Weights of a small GPT-style language model, trained from scratch on English Wikipedia: RMSNorm before each block.
Each number is 128 + 24 x the weight over its row's rms, rounded and kept within 0 to 255. Layers, rows and columns count from 0. Numbers have three digits each. The size before them is the row's rms in percent of the matrix's.

# layer 7 MLP down (transposed), 1024x256, rms 0.137, rows 0-106, columns 64-127
097:096130095148145136138135082123118146102130113153171077125135141126124128104097104154114162096144107154130109098106105091139144163152099113135106103121162111113148122118124099087117117120171110
097:101140130154133147097125159090100086128129107169158121098109098096137083135178131112138137122119132157115112132154149137138142105108149122126134111099150117141129122106119117113119122137158129
101:143139089095126119141118122166120110145109153126150138105155107171101130093126142103071104122103097133150103113104132132128161139176134121084178150129155149162144152134153133152170149116131164
097:136076119110129093121161127170126144132141165145116116166097128147159126137157134162136118108135134154110122137133090091134127132180097128156122095141122156124105133132149138141163126142080107
094:128112109126159127147102105163094159149166108127126160111119157087110111125126126150112093122101081148168121104095111129151186136188160160096155167153147150119126138128140127139148169137151118
090:084135140142140125169116140144126157140156144157164137112101149126131162113095142169122112066084101150112098133140125056125129149091088154130129124159090132119130093136113169146088099159135098
104:112144111128105141097127085108075105111102138138113112103159146164116101155118134137148135086131162144174151145135129139149111148151136114155140099134115115132158174147166108161160142126160063
105:135127104109091144139102128143113131135139129132115134109113114162125152106119085110142093131114108159155126127108132155045148112127162124089097136105154121122126105105116129143106107102119155
107:126089110107131150115115116078092135125133115124117100127137104114147107130143107140103133136145086111143169104093117126160119123111138116106118110161124124095117130094122125151142150134174147
104:141112139129130128069129157114145143171106115179137161096108114151091105145096108175133159082147100168159123112138113146126095133183150131132116147092148132104164107107149114169120106130148097
109:140075105159137147129135126099103127136087108184126108128113121150104148150161165121049140190129108118116135107108157151137102126150170119144116153145148110166139121141137116172138127146136100
099:145095118136113094129130125119137155125128117093124088132070118139161086115142147198109147122145123155155113158096195153127143125165126131114136140146088137170146088093127138160122148145157148
098:117102132142134157152137116113118128112103128086120100113151147145103070161146136117118140123111165113129094129126159170181159130091132138103164177132150131168165123083131101127145129150119134
097:124117137113161108114100133138056101128083110143108087152075119122108160139155162116142140146109127161111128097118147125116153047160113131111146150127149116128110151150141151088144116120157102
103:129167123145078136117152132160137129150143165127099152150093151126151174088122111149149148082134097155157167109107112145119161134203137132117135149118140156156139119112108124098134096149136181
103:114150117129148121133164122153105105104102097142121105116065135136144119166088109154124111114174131129132183134130085154150176144145123165146140124153138171122130107111135137130120135108076146
102:141107139154138106130175094106171094176161165160116142118123158144098105119118112150122102167176120133138121127114118158128115142122125111142108181107114100162149100113094111141120175099100141
094:129099135174102124152176110119130131097115131162175101125121171125134117094101138128115108139127146120101123094150121109133123103146085185148147122161107162108117137105138108183158139142133076
101:123088147149160165147149149131133136150139148085125164127129126112094155125096147105149133131139170121140136134160107135153130131168117169141125135172115104113179124121099105141105089128125141
092:160123117133075072064153115151104146108154131149158131120155134123086194155115153118116138135159098082108137125084123119121135157166102152125144163100179091168123136138111174126106168143130204
091:114165129094157128121105110118140142165126101114144106154122122136116084132109143116104166141152148094100176136127124180096127164135161153128122125124118130143139143117120137178157128158087150
097:099134088107110115127144100148134164144119127147125110195136089139127128092178153140109120098130138123111150116092144155122108116125093157142108137158118114118133083178115158106108082132156103
096:166193105085127122113108143131092133118089113149106148130120159124118139141127146102124093150142111121133111125152156116079135133128162131111160157147155145137176122146156095133178117157138121
105:157171156148152125132152112137157134131124107118131146118106125132102068138136122170146122124146116089122144117111122099127159106153132086117168130143107149134149125141145113129101132133129111
093:107149103146082150133107129119127149114126133132086143140129165124107134134183113135163130128199127134131149164135100160143130138137149132140128129107132146131121116119071130116157140110133155
095:129116152109136126157091160140144159127118129126102118092069124146117131107129133136116167136096161114127130113118122119165116144103127152116097110157157140184079104157157156142116153109140094
096:112193123131143119117136175108132113092158127150109159135128172115103111133146132132137116119170132149139139125107131124126133138103099129155139116148160134115143158151109107102112182132132098
110:173120131159106143175143084080170124096109147104181163119089116159109163122163111143126100142116109133127115145165105143116091159157118113152142144131140106112186117105135104095138126089122111
094:117159162092115096172156172123139121128144144176116110111112147130133137111151118136125122167144122127125142083128128145178149167143140138111118130092140096127089115122114168096130142167156155
108:079133137121125119125111123120100162083125162096137117137131171061127093102131119119119123127138129126169118114119103079122150139147140143106127126142145152148106125128139140145124116149116130
094:080147153104103141114126126102079121164143160162156110103137102146104142124157134109076145152159124135110125078123186110123137152120167145139122138164096075154168122124166088122106121124158125
105:155161095081134138162151096138146121166145124140126155131090120144133163147123170129146102160128167117161139134090116144134156106179102145106141107151136123115154134150132112133110132119141129
100:161087091149134137119133113123127171174123091132126136133115151109114119127115158163143077176130064099144081133105095118132117146131053135133143110064135105123157146133094109162106116107173135
106:125104118138100092083128116135130142111180140134118130139143122124101142151119121133135106112097141134162112114116125121149133121114110119081144131112179080136116076113107146133112146164148154
099:131148177143104105147122110127118115145159139145141123150126130136092139129135108154122086132120156081119177146149100117142171113116106107099099187131151146127140192114137153127157127136102148
104:103141155130106115107150145109143137145141131108130147128116125155093130129110080072148095132082076113151152084157178129119104085135120113126181136109095150117109146105106104153109138130119104
097:159121130155061108110117128143104104140170077090154139104152124085153124141117133121114121130069149128132126081123143092119131189164143145154139145134153108132098152078113135123126154152158138
104:070159106117134129134112161122154090118125121105151120117091162172095121128153137105119168139152149097138120106139133160130130096122089120117191146149133123104126140115100115100116148139123144
096:119145152118167092124127123129137155170132115116146120135116091147118143152109114157115162138130070087147131077137100124138156108147090116191134080151124138126127080134130129157144139114151130
096:148065139129101120099102069113120141162149159110155089175115145137130108122127127128116150137108132137123098114123093103117113144154119128122133102163149143109129117148171108108118147130131105
093:079152110109115133118116162118090148111109129145105144142150092108150140134152110145127185108137176120118101163131130140113124123161136115134167161102103094121159106147107101177150160128098118
095:132116147162128160139096120145104089097169120106114139088148126079116120161183127131115134142103142099141147093122105122117112146114169124108116109142133172135098113094160065104137123110092135
101:134175162115100129159074138205161147137103138134162082120073147167154109126145117130101126137125122124149119121156135154112154115073156117143149147093109155148141126166125109150125148130114113
107:133175083123118130100095170133188132168147127131118117111156114098112088119169127125131148129125171084145167071125110148101096124100133139108101128129115140142115125119142155140147103122083108
092:078132113105144155134095050133122150109115095154132157112121173094177105135137107101110112138095131106142142105161163189143135105156141103123149126111164133126128116125093109106098125139145170
079:088123158155139149107145087122140178165099134131147114150136126150105124147111104086099113116164127095134076073106144164123175106146128140161131137139146087094132115124117151103174130095139129
103:107136107139142125157143135153134084120169135125156106146175169124112152131095101148120073171133145148178089168164150121101113117144145106092078141129131139153091209129128147128152165116100140
095:140101095148120119138168131139111150130109106113110092120096120094116119099120112138148147096135084124154149100118159125133112117142136170140131143132166152155141178109154086164096137113116120
096:147140141096133146128150172154134178156106109156179168104086142113100114114114085113132150122140162157116129103106149125151155097136196095158120104082129161121131144108110145173133139130133121
098:149083094183118105160150132133102157147128119109080099150113152100131144124116088154132186129109129147139120109136135095106117156103136107142083138122144142117122154125123108153129100166094125
101:127116160150150146156128171161132119078097102082171134117117133154122131074146113120146139140120128093135106128151116157121121150142100119157185105122125127132168063135146105121127143126148114
110:112104116164099104143108158127155132127122162150120154125153085106134151133127107114120143108119150136136201156129142146132160079150142109132164112157132098116133093147077116101151161128105120
093:099132130149120132144143149128091089103169105156105129109082131122113164157105123129149120132150124127118137123119125108135153119139091171133129144105105106106119150110128187178131120111150106
106:107131162125134106109110119133088115157111129104142148172155119108120129124165130135156102136162110137172141152180129117117144152151093108142184111100136135160157103093136118112113178153115066
099:142120104109127145162122144093148121076166154155115124108162124102122146110140119144125141145112124102117147134137133065101081122137083106126155148139163125080131135098121136145120100129112100
095:155137140130097148144097129154132168139161137152128146102135099157155106130154128091144132124138144136120131125082129117158101145154104134105115140102135086114127080148116116145101105124068183
096:126121125132130099087155132103130112133122128131139137175069152091143135147129165138144160104135118171137119095144130166171120147149097159136178094110160165143136163154120123130140101152105150
105:141182124094122116108138172105108172185126118133120108152110131134115144138116171121103107117117113146129116126123112145095169084115149108120089120131119112126113137151178139143137172153134137
098:099161140100133100107133151143082143076176134121132127166156108120150115123125077169205152093147141119130153106117129147108083133115138096161128110079143165144132124069097086152128172095142152
104:090140101121080110153109112118106155116136124143140121115105144105125151162104091118132073135115116136170152143147076181136140134108141112170131141150169083092098084112131133150119144151122139
096:148144166143178134139135132077129090145116100148142121081098114088123117132142143129129139090149133149141125121163094113113146139090132110127136122073124169123170129115113121121094153155151108
091:123065115119099085102200107107118046147147112150107163100129136105135169148095112121112138066132093150101142165152147118152135109110095167165134140116118171136139103133124114135097163124126124
098:124114160119144127108120122094140149119120146093159152133154146163114175117120181136090149150114085139140100109106106147102111123111152125126145174111145114130137131052095139140120093106140150
095:173100121122096167134104121132151175100122173122173139090112116157123154124110129104148142112083140110110146111117130121088133095179109112114111144131122142095118134128148136112154094164106093
100:148140135130144138147117138072120131136091177144100137136109144142145114094125162099128149106110114157132156126115182092091160125123078124169123101140128117114159124134118111129147127123133127
104:126116129156136177123104141138132133135126127077116143103116140142094148182104146116144096151138155076136110107136099126147124127104157113132127099120119122149119128144159110135133078112139130
104:107055115135137111145126135195129110126124138112115108121184118152161085119157150123125130095136123137094117152159119093131134149128109109115153133108148102115176125118112131145132120133119119
102:148131103076147151121132097118102170117156119124093119121143068111117086159139100118132131111137153148199147106076125114117126103097117117163141140165127116094133143115142094153126142104148062
100:087136096128121133101128198127150108117147132148129132099130126110149161105160134110123146149149132099097118129135160158144122113125076131104159104153137149108149168101073149088113089113098157
112:147127143166124054125156085124129095133118123138143133131100123107136103135128151138150102152126157084078107121080125127100128096095115121108155115103100126123112144116125163123108157125117129
099:156125122091090132080158137126155094174155094168094098150105138094121116126089100122099132103105111135129120112138122080156147113131130124092108146122131098130132141119081113126124071120085097
101:151154130140109121121156094162134125165079099118163142123136085100135113114181074104108180144146145097091131134153156095172094086120112103123064161148133155116173096122145094114123117131084168
102:141110106141133149126083195135122158115113134144124137154118118171135114129143114129138112157163117137103085140142131151151137166100145106125163150114103096092133143113164123120138119153119103
099:092146171137107119118130153158116096126153141147115086116096116101138134118116172108139135149151154093117137117166113143129149142166131184090188098142104118134136134121110134092116152166110093
106:168117136140116116152147125174090134112126120134099109131134131116131114168101110143112086135144165125160159116130096112121123102113140105147125133110112106099130137103106118137169108101160130
102:110136072121112103117104105113124132181098110118117102156083175116119159140143140111105167131128149196158069166162158105113143083135129148113134133143094136159129119183135131107119159110123134
102:151122150115120134136162143130124178110172134147161111130124167139123109123138164119107144147145120122122112114201175128166116136112120149127149154163148072129135140131136116172122151086115113
101:131110127130162092136126098168131111074119186129098153109151148112142125118155109138110126103130130144121086155112119081124117090055134135128081115136108119177132087123158110138157124137127125
099:169117120139133115159127132127102116127132125152125191150102131122142126128101156119130128147128104078147129113142162098159141152143133091124137153138153170133132169112147116167094123113130134
099:092099108143160158133099111105112107129157110112135100127123162134110119130142090163168143168091097118096108149144119143162103111132142140156159138159110145152144142131159108110115119106116130
099:159176157143142130121112168138154138096186127126172115120133160117099134095162080120128130148112121155122116149100134134183119111107129131122090120076131173101117128153127122118143121102159087
098:154133079138133125096105108179154119079121085176187157113109100166123123095155133128135151130133150140132141120113152126169104094129093142111114118158113145064155094116077171094100140081112153
100:134152115150094142130111114091130150117099116146142097138147110105127128106148113145122103069120181150114117128133096132077103121139141080156130089149125088146108126150154158109109159136147133
099:095123121113083073103141106093140124081158130141114122090115131172126156136156119149096106126124130110150129130069119146122139172158093130192106143132118134142083185144151137106116187131158144
094:096094144150138150111129140139124129121105132133116130136100117137156141124167152124141126107130130143116141162104086115130128096152111124129114096132147127123151139092132112114154115152141138
098:111114110095126124149152121109146135168121135126100098151148091141092074118134148142115155109121069109126132118128118104160110112104104090129110137122131110116141112108157123156128077098132170
099:115122102105110143128150076143092123154116137134145076119156098142096152133185138189152088137107145127097157117071121144102158114113131134091136086116123102126152119114130150133140081139142145
107:103090145107117128104118120139112147093144130119141123165141125152132112149128098112128174113156116146140118138141129081130124152107128126075131082117126101162112130152091142114187136134107124
094:087151134150105135139104096131121135170095125169139128133140152105122109128162105111169124093106146175113130149150163118114127134117101173139136141143156162166121117151106069086084201082145103
098:129104169132171127086164112119174137127079161156191133142121137121109123166153151123118119142097120135095116098127105067105120132143086174129109157149106139142112130095145143116123138142089148
095:195119137170106156128130128130095132107099150098146158171172126161119142082111124102058167115080134139155117137109148124106112106127100101154170134096149145129139119106148136117121124117161116
103:140122131125150168105106147131125084162122153124141156093106127098122125134150141160122119116093136111072134120114138100114134134136098112163160100144165124146153151109115113089135162134153094
096:117107165100144158157125104083115117125122095160119128138138149134136130116124126131114127122130119150118090124132092148174100119099122104135098106112128165131184117153175139145102108096144099
104:139131141141132131161133136121155107096132116133137080110107135128121156131159114093126111148111106161128156144123163083143112132120126126162110145136118126102153097165121139139088138096192134
100:071116125120125101115131118107104151163164128123104145143143123145168154140138124161134128159118116124136154138125125114093164198149136110093165073134160144166113157147147107124163118128130099
092:145155144125155128158126100091162131095105121172148148135116101094087152151129152098140124143159133132116136120127168167122114168134121066158122121129174183091140127103120131135137125139184124
095:115165106134137158099127145158128170141137103099117152133127104139136128101105093079152134117104144095174100139148094136082097138134131115129105157108117152118143162143137106088129132114142087
104:145097116124123124090131102101089129122123150117107128093155121140122104125101154110130148104130162106125155153116134135144101120162129166124144135158101132121123171107109143122134138137127113
098:147099156099162086143090122126137146102115126107110122109146122091124137150106123152151156136150158145162112129148140123144165082102113110148117103125122110172106138119166138197122130133149148
105:122077102134102178121111115152190110115155131133097128113134071169150085138150127139136136108127142123161150073140129143121113072143154119124147123120162128163150161156094085125131146135117108
097:183140138130113104098153157095142148148125140149149086101103114100118133109127115127133089114135092115160142131112133116105135136119067139091118133122132130134136161121106109084097114119090121
102:148131118114133167122140136119093149136141123138121165148110157113140135152114123111156141121161117124100116127121146140161111113097156130117132118120154157119110111134123135119137087103154155
100:109107105149118146158137129109118082150145111102096111096211127121116124179129167107121103143114118110132115158125104137148116116135153137166097183091133133129096111128111134136132157124143108
096:127107102136127134125144159156116115139141151172147110090092130135179116182137119154157156143160112090101145145154111085128112103120139135071097120116110101176160152122100085144168116149073137
108:091100124134083110100127144142134133107098140152155154144107133137123122091124150129101107157119116101117128121082149127150095090120144154132104161130136153139150136135121156174166105151141136
100:142087150161132187171137150097137148134109120174115114127132102150116165108148189146115129117133120138153143149143155129105177137154123154083172137134128114155121092124124123134135133146143120
096:097120151149094160091105091156147155131159148130114082169137110104129110091115125176121125136105167160128123158141064162130100111145097131164115117111133103118128125156124119142120113139116135
# layer 7 MLP up, 1024x256, rms 0.142, rows 1-107, columns 64-127
096:158145108121107130131131155137163120100135156147150164133151172132153130128134170145193117139159143127100152136126111088139136160148087116162146121134128127160116130184160146141099122131114131
102:129124148141101130117146143109121115140142081122131069080117136150119113137119153127177117133108126112131128113142112160136117096150102132125102092119138146138122147148146117144117102148109142
098:184094173136131129119113104132123136119130133121140114079094150133110129098111115138122109114124118130115116144095172115128133128157141186121112125104139114118124158143153118137179093152101111
095:163151134123110161171102114148160102140067130165110170138120136124105100149122171127165123106141121096178089166130109111137123123084179107106097160164130098117124140110124163133103132151121122
098:119138149103106150127109103113140135109114154134150083122123110154116141139136075110142114106128157127100139168136143126150151118132145134129111144127080181162119124144115082116139120131141116
108:054129113135113124139130137115115166124141130073140147123132090163138109120097150116140159103168161121136150128104143131100133110148121098150128093109123136160060126103197129122129132166095122
107:155155146119176109154115161152158136110156122123198125137141145134129164109104140118132127093092103150120098131082127172135151150093140163112160114139128123095103169136152160149137088139147109
109:149125130123088139134123131126131137158167083139112140140115124144143118140092159116144113127123117158117114128147135119116109091143150077126132129143127094127118140112144120117142131072128162
101:138112110087127140152132115164087105146116136117154100100139110109152106119102106127116101157095136112109106148166117125095142106123164100133106122128143158099130147138165148104087114089109111
108:184122091165127117122108140110086097142102116138134109129111139141135127160131172109092143159126130108121109092113117143125095156169137131119120146151120143140120131120161130138145134145114112
102:127130129136157106131131127179170091114155148133151136185103124129110142103144114096145117097165137135112135086118123147128122145115130136148148112070127125159133155154108154129113081134118104
100:113108116153111145157099149101148104126109105117138159157146142088127117139141143144116092124115134162108105140113125177094170095091096147143124134097103134079124125101097143106158133131097128
103:121104116137120121103143140153141114118104136150147141145115106102064150172167112073151118120128172142153087183112156143164109170092146171118140150091173118112150151141105143127131079131092053
102:113180164129136177163138157098123130096116086098157137112173125141101141177117170134125120133112111144152187134101127106135138117143106124087105134109139102083142105102110115099139068119143136
101:114140137138081108164143122099128127137152148135148158144154086175103090163094145114164153162131131131122080135183129107123138104138116107125107083139138105170097137166123160098114141136150157
101:141179144174139152109108135102185159079182114115106144115102102134139132111120147134129129122096111115165136134110158140147113121173168136163110145104177083125170071120141121159095130145117145
092:157138083096101154169117160072130094114092178140104150132100125123121110099136163111128113115108113113127127119077117108142140094120127128116135105148090085125123133096110112149143097121094105
105:123119115142145139146112116165194110181142130090120097096153125129132141088116128123123162145097136107133158103138172109124123117135136098108135164153111124081118112117124148170113114151149094
091:142142125134100139163132144125115145164105079136135144104163132122131113185130113135132138125143108120105124100088185115148132111133129160131120110106141125122109122113150111146160138118157112
095:101103155160152106141082113152092116141105168165093131145086126110115126108093115118157130117158135151117136121115157129139122148129117131125112124119130109140135132143107157110090128078145079
095:122138142132166116088112105110142121110146095125150130120119135155145126100137132122164073076132168112090107167081131163120127113109141123151122130123150130126139119112104150152135157152132127
099:101131149157139194137140138173135162129147077099126121121109141097157146118163170090119162157153138114162151156116131121123104141158143102136119114092100134110180096123152115124098109101078120
106:105149137140112145079145118112119169114141092179100154142165065173100117122142148152152105125113140144135175149129123131157141137150124117073169121135164112099089124115143160125166137123108131
093:136139112130148088124169153171124133131142161127111093131113097146115136126158094126136098159152120125130144115141142164111170116177161113118154172068125098150107114129120124104116117127074134
101:151109126134091175157109103155110128126103110092136117131102144097107130136095124156118117105142149147166111150122113109138134144084178169075157091156120144127097119113114079135120107111142124
098:123141155157118175162089191115130174132155168143108131128120144109129127110112086106146138169108085094120100135078132131111098159106155116178125124153165132151125169138102091142081094162081139
112:123106117158110146109087110142125097110152105100150165138148087117091134129133127115117120139121088167133124129166128126163091119135162106135140144141104097128191109151135087121106140079118135
094:084138158093130097126158122152161156089160098163138077145139127134154124165100117107108112123088162128110176136134124120115111084145095103146119096163121102143141125114133125070144152134132119
107:154147131137110164127103109145132113137081116094151126113144132107175147088135143096072179164152121163116099176082174121133153133119149122107112141131144069115078092084121140109111116088136154
097:143128139119167118155122132115093119083085163153103141121127107140125146115143094149153125150120116117137138151121137151115156141083141105197123124109099124146117115119146135191146125153054153
109:107113118132163115122155094099142156153100128164109113137133155108164143126186166204107136120152128128146094110154108111121143160099107149164121154165086108141108094123101155102112146145159148
097:115141150138147176137166125152130149154094163133119121115180132128114152118138129081064125101184105161146147156123121130086154153122118131145172138109147121143125083120161173153117148161135115
104:126152090131139115083120111117108115107072146121126142134141119123120093173140106091099141127074139086157121119133131131151125112178122140159097136148175138152137101128115129155119161124147140
094:139102100124105132093159130139141095183138130101097124142093154139143152142136144160162107134141113139159137126116160115171093120133134113103159106093103141129126083142102152091142145173129163
102:099132166169157117121074119108119039100091116170134117104149147126100096132113081156138107114088163157153143115128113133089164086151135128107125112118116115130139139093104103205123101131120121
099:117128121157153131150102130111184151143127124142140142119125122183125151104146087096139152133128159124138128099116093111108103145116148126082140120096124189129128157109147099112124151133106148
106:158154135144101123100109122142159080171094109092121137103123184104121149126149114164105123116129139099100118123155118132136152181115080075129123127092156129098152096089123130100103135148103119
096:158116133103128130167121113160077140116139092108132170128106135180086149150121144135133140126149119162090134119128097119110087098153122161094119159114120156109159124161095170109091116131146153
091:079169159087105109162109136123109128121095068123138134093115094119140157135044072190121150095161085141137120117152115142157140127101139125138164141132104134126141125135146184133170113113091135
098:171098145144131108089141128117138120156102148143122144146075128112108130131119107124102155135105119139120135145162132119124105130134148127089134082168137144099129079114123085157106097120134110
096:140133098142124107114117117149096122141106104097096095098087128146125154144144128117111096129135113114145174135121149133133124146126112107095129082090116131132132128137138138155158072132091124
103:149108123216159143109106144151144095133134154132107135142143144144136153157116127145144141122080094106113106132146144174118168148089169095118107132116155096115137094121110171128164129129077102
112:115087144149112134128134094116134149138110142103116078150139106076110120085151158137128107145134129130129130100138121110159118117122169106156157144118141156110139100155148136135139136123101151
092:126089097099148154144111106120130116154143129167115082140120106151136124114135106090119110143164087157100145144108115128173132111122137153135149133131135084091146137152154140159130139130131118
077:097134169128112111127134175136132131147119138157133109121146142088092111190095119130120083181123121150118135112123124138156101129131137145127121147087112113114152131127127119150092089145110080
098:112107124144148086161123149125121113109129154112135131132118131144125121076123115074125104087110099167153124161166131104106088132139158118138090106102118145138071194141147145123103136159151141
091:119143146140115116122091116149139130124138111134188091129092147123126122142089115099104115118090104136111154122143115087077097129081091152114164144159154152139093118133153108092125157135117121
096:156138161152133151115142114103120130166167090151166161137157090128064139169143120122089119170156123158123122100127137140134121127127169101086113124163149117126101100124125125099133189108134150
095:122150112173134155106161125097106147132180137138110141109110127159120086140158115108154107108113099122105081119104154135146154144105126160131100146092131151161155130175137164131131097162113117
096:157099165156171132109106140109130117144104142130220114130072143119110154140096143127154162090111108149115148109120168131147131097164139111150126157125139100110146142124147136098107097141109134
096:164131138115173155108122107132087133154130116129137100156144152106141096103134144161123153135170115125170121119149124127144126160111136102114132186085131152158118134107150173095122147101160115
098:161150155113112142146122143115115164165084119148127136104128142143152099091147180130095110085128107141137145129120154148142129102150136135145146144101107101103139133086085138103128116096133161
107:141141117102162144129137078081138112139139124110104164125113093131100134102131109114104090102115188144154124118142105138088120120130114091177138135153152121143126116130109128106186103137147158
101:069111094100139089127151133151088120098121081146115140101118133104129139124120143103113119130183130178120124108120114106152123122122130113141146110150095108125105128122114168097096098122081126
094:138156139141081137094156121089084110128129115140080138112135094122120119146147113106146120128116141130108129125106171097152118055109103143136164150132132095113126124109118111140118163155134129
103:144157120152092132175194158144096141149162096117117141111121115144135121158166100153127130137140113177112123156115161077122150112184161129107129095099128112152166141153195100195167100131138149
101:144122103125150132105133142110174127146146148108130136158146147125137112152113107104154129120124133157140130177160115112097089168097134156114143085139123183114100157115135122157108140102138142
097:137142103151115094115168132159077145109164100149111129102152133140175119117156123120134055109115140118137096168150114111123100151171108155160135084120110156111114099094121151120098136166145147
104:127139167093123133112117122129120132089097096163108099111108119120150115135088108151119124151124150109153115130122141113131130133089166137143113128084140152138153119149131102112108156137100156
097:143113154129124099121092115113149127139135138097144105158106127162118149080138122115113107154174093120117135131124164134110134142132162140117125113126135139125164134091135127147135174125097153
092:125134123144153161142141106098117086094138132121108131126144114143123184143147120115124099095144104131125092117129153147119149156095113099096129089134169131106135110115140162117114162133143136
098:140136154124193152131163153154102132127114127130110128085172166111125095162133163128150155152148137143165162110118131081110096124105121122112104138161173107091094171113094133099126092164110139
092:141102104108148173155153122162100139121082062096127100125114130151147114100162138111128148126120110158200133114118146146105157128135132156166135138117121123128103150103077133121168121116100149
099:135082119124137153084167081118145151156123143127130097140141142114118157110116126127121111106141100100149142085165125149124127125136144128115131213150127151152067164126121147092140147063153130
099:124140121134133140125156138118102115171119128119112173138140124134098108131129124145110162133118107109184130143139145104154140139144173150178077103136144133140128161136122120163168097147137145
108:128081123127129137130117122101082157136069162151116158106148118169154117151146139132133097133103091144117118129195143109139115109137122104157121162100087124086123116105116138108138150118112138
102:166133094106100112110118112114129146117086129110143085200135113127129085130130130117135139146124145121147150150158104130136090102151110099125117105138134129058135139159151111121123128096151129
099:171196109130126140132110136132124150130110109105131111132144131120155164143127095107099125106094113137120141105078119108126136135119133155107143101127201117180139115136107113113173083167145116
107:151162161136119106071105095138093160131144096141134151138132092086098143128173140148124109121141164161116132099112137146126104085126115085151139127083159133133126159099105152122130164109148105
092:096076164134115106146122142096140091158086121081113122132170119100113157129170151117110101134140151116151126126110076173099123150075117131133130124109140148144136079158142119141136117086144121
103:150158160157109121130117078136124113102128118139105160147135156127121133166158160143122111142165129104077136104134113145120135136109118106120104125137129095157138126129096135125171104129126161
098:078109200123094088133175138117163173153148124141130133106145156112120106114139110115136119129101155140093097172099143122162135109181139158124129079145125127086124133151132153139116120120088113
104:106105172128123132161119172147133137106128127122169138121072115156135074101083117131131112122136145143147152123118075136137074143103155096124121166103129097159139092112120145156083153145144171
106:111128151165130102141110120111127133117164109136100085085140144123122110159112094128132124123107097141095142137124094129173125123123118091100174130108127103101107108145096178149084175111156129
104:112152151150166086098136101095130153128136171128144100165146099148136144136128109127128121159110125118156088130126168103119155073174131093147137143085102113111121097128122137151130135106106097
106:114127127140134121152122171131111061131139150101131120124164147109167114146107180116160170122110120114159116121132151143079134114105103154084162153124156100118168151116093159127138123138155145
100:169132129147143143148119159100144147151117075068111126150141154133134141180136125144108095168131165131132108156156075103129155149090136151131144161111120110100145116104093121114123152186107106
096:072133198129109133152156137135112138124086073101110144155129135155127116136101113120177128161128096130112145161115143128119102150123118114133150167115138125098100136153124071100145115110124076
094:133122162154085080127147156162091115107100147122122147115138100115090126099159144107140130114127147100118113109109154136091146130145127092163125109128148114139116145113125093130069122145138110
102:122110161143152095125103168092140126142069126139134124154108114141129060124130126100115146096141146114135115166103096107139137138152121094143118149088153106119124120139085121194126139095153118
102:163137110170153147108124163174128113097123122083122135125128106143107125140172115133147173152070152123079155129111165159117116107150102055126177136121150175096108101125089147146112099126128080
100:140115136089096164166101188101129092120131142117117152157146119114118171095141111133123105101122136157171128096132108158137124121135129106142101105150126120137085142103107140132100125108103140
094:091133131084167130110090144132128147106127131135063136127116111124108122178143113149118159126118123067098125141151132115155080097139138113128120109121157131153138093132140157118131111127095097
096:131129125143082115131153127139096136139160083175146154133133109121099119115122155127109099130125088110122150099153162145192132083096152124139143126116143113134087114096139145157114106138112161
092:114123146144150187169144114144119150090134124093121132121155169123138131111092144119145091130152151170129103132163086103120121117157172127101155170103167094179102185143108137134167071172160114
101:123109106146163132082114138111123138144108130165170073153161146109088093133116154159136112124128140136145118123100122146148088150143121118122084104154126178106130091146132129106144094105121161
103:124142141090126128136103128120106113106156155118116106127157135088126150100081114088132127122148115123095094145147110143112088108106086131103120160093100107120144097121126082127174124132129097
087:147123145147138116130150151126101145114126098165092137151119143141133160134129171136154131121116113131147100117094097133100179122166137140117137124125099113118103113135123062112079136135135142
102:120126141119153148113142116143117127119108109129140099177113110099155134140178088121142117162086167105101084137166141104136134099155133142122137088121101132126174087077109131168100136083126169
086:136113147106166120132124168107141105180095106150178140153145085138120150122174180139147124107113113139084147101090107124113134136123136123124151091123138117093172103144093098106134158145135194
100:113096121104117125128091121158102108179121137131142138167121113122115094107125138136142096158129155127112129163156091102122106124175127134137136128122147130169133131113114156151130116171127137
098:201100106145145131133129130161122103156121136090163132132145158107128146146101117160117130101165114172102089139163162143148132139126172143126131145100129162113132096099166102094132078123111130
108:119143119114128078124097166112129147116127121175132093090098061113087139132083089133097152168118091109108130102143113140150111096143133088133105116118086135115098110161177143125088094106121112
095:104129116102139104115128098111118117132152164104099152123146147123194075107115109107112149153124135141130173133188147121080151110121130102102105091146129116101095139165132107164168082184108101
095:109204096139146152112103146073095126144087150123107178123126153156111145103128093126110112098128107124082117141153122065105125138119155122162140115111137150138107130151142131111140174144174106
093:122115119140139138129095094162125162130151083151109162123127188139145153116150159150094126156089124180101101102119154076145146072114126102114141141118115128120104089117142140153126123116118156
096:117122130117145163179126097151117141122121139099114141129134138150185112125133099157135129138153116150166133167112109181118080107109144114121147098136109163112152111146151120097151151110170109
103:129136139098119136161138091068131130109112108160115119110166117127109102095114164126136111119149107140163097164186106126174138110109112184106100126177134154119091136087117110120150155122128145
095:149110119185137179100180165156147096142172119113167148158135118139146126118140146162126156129124117138171112137144113106190116122112143128151170110101173119147156106115110128158101099146138096
095:118126099107106116104075125123125142120158097139147115116129132102125123103132147109086120108102119128152119101129146125112125082137128137157154138141108130144054149116112182143111098118113097
107:096123143120140163154110138160123089167137122152169114115119148116095149120120124137146102095131155107129150155157152118143106146151145122127146090136138108119128106123141153135127116111087166
094:106107093131109105114085104122102143135092124135124138146141079142130132094174158108161128162135117095137120136136060132093076129150141111134122120106092136138125130107126175117131188113117133
095:139124161097185101139127184099124146121101090112110173119147128102134159093129145133091142147084093109096120157143118103154123159140111180124119102098170125129119151129144119114145099127165125
106:117111166147137087115151150112138155117113105129174112155106165116095117118106084095149102136114139113125164103130103141160136050115098098101153184131128149183153151127089130152133127112108143
104:169102079135152110131127117118107084182107145080151079136126117174116145123120091092138117119096135093129144099155120120118139112167143108127094163110142144118155111152099104079148130161170141
096:125091149181111135172112186138129150182158112146100165104167179095057167121130140125140103110109153127138137132113115138098129149168148120147093125125131118125169131157146145177127134105114117
096:124114151059117149160106154158169109106108124134190131126114107116152145130163127111077115154168113113146136111131133131124087133131114149108092159109096137151121113177130124132155089109156086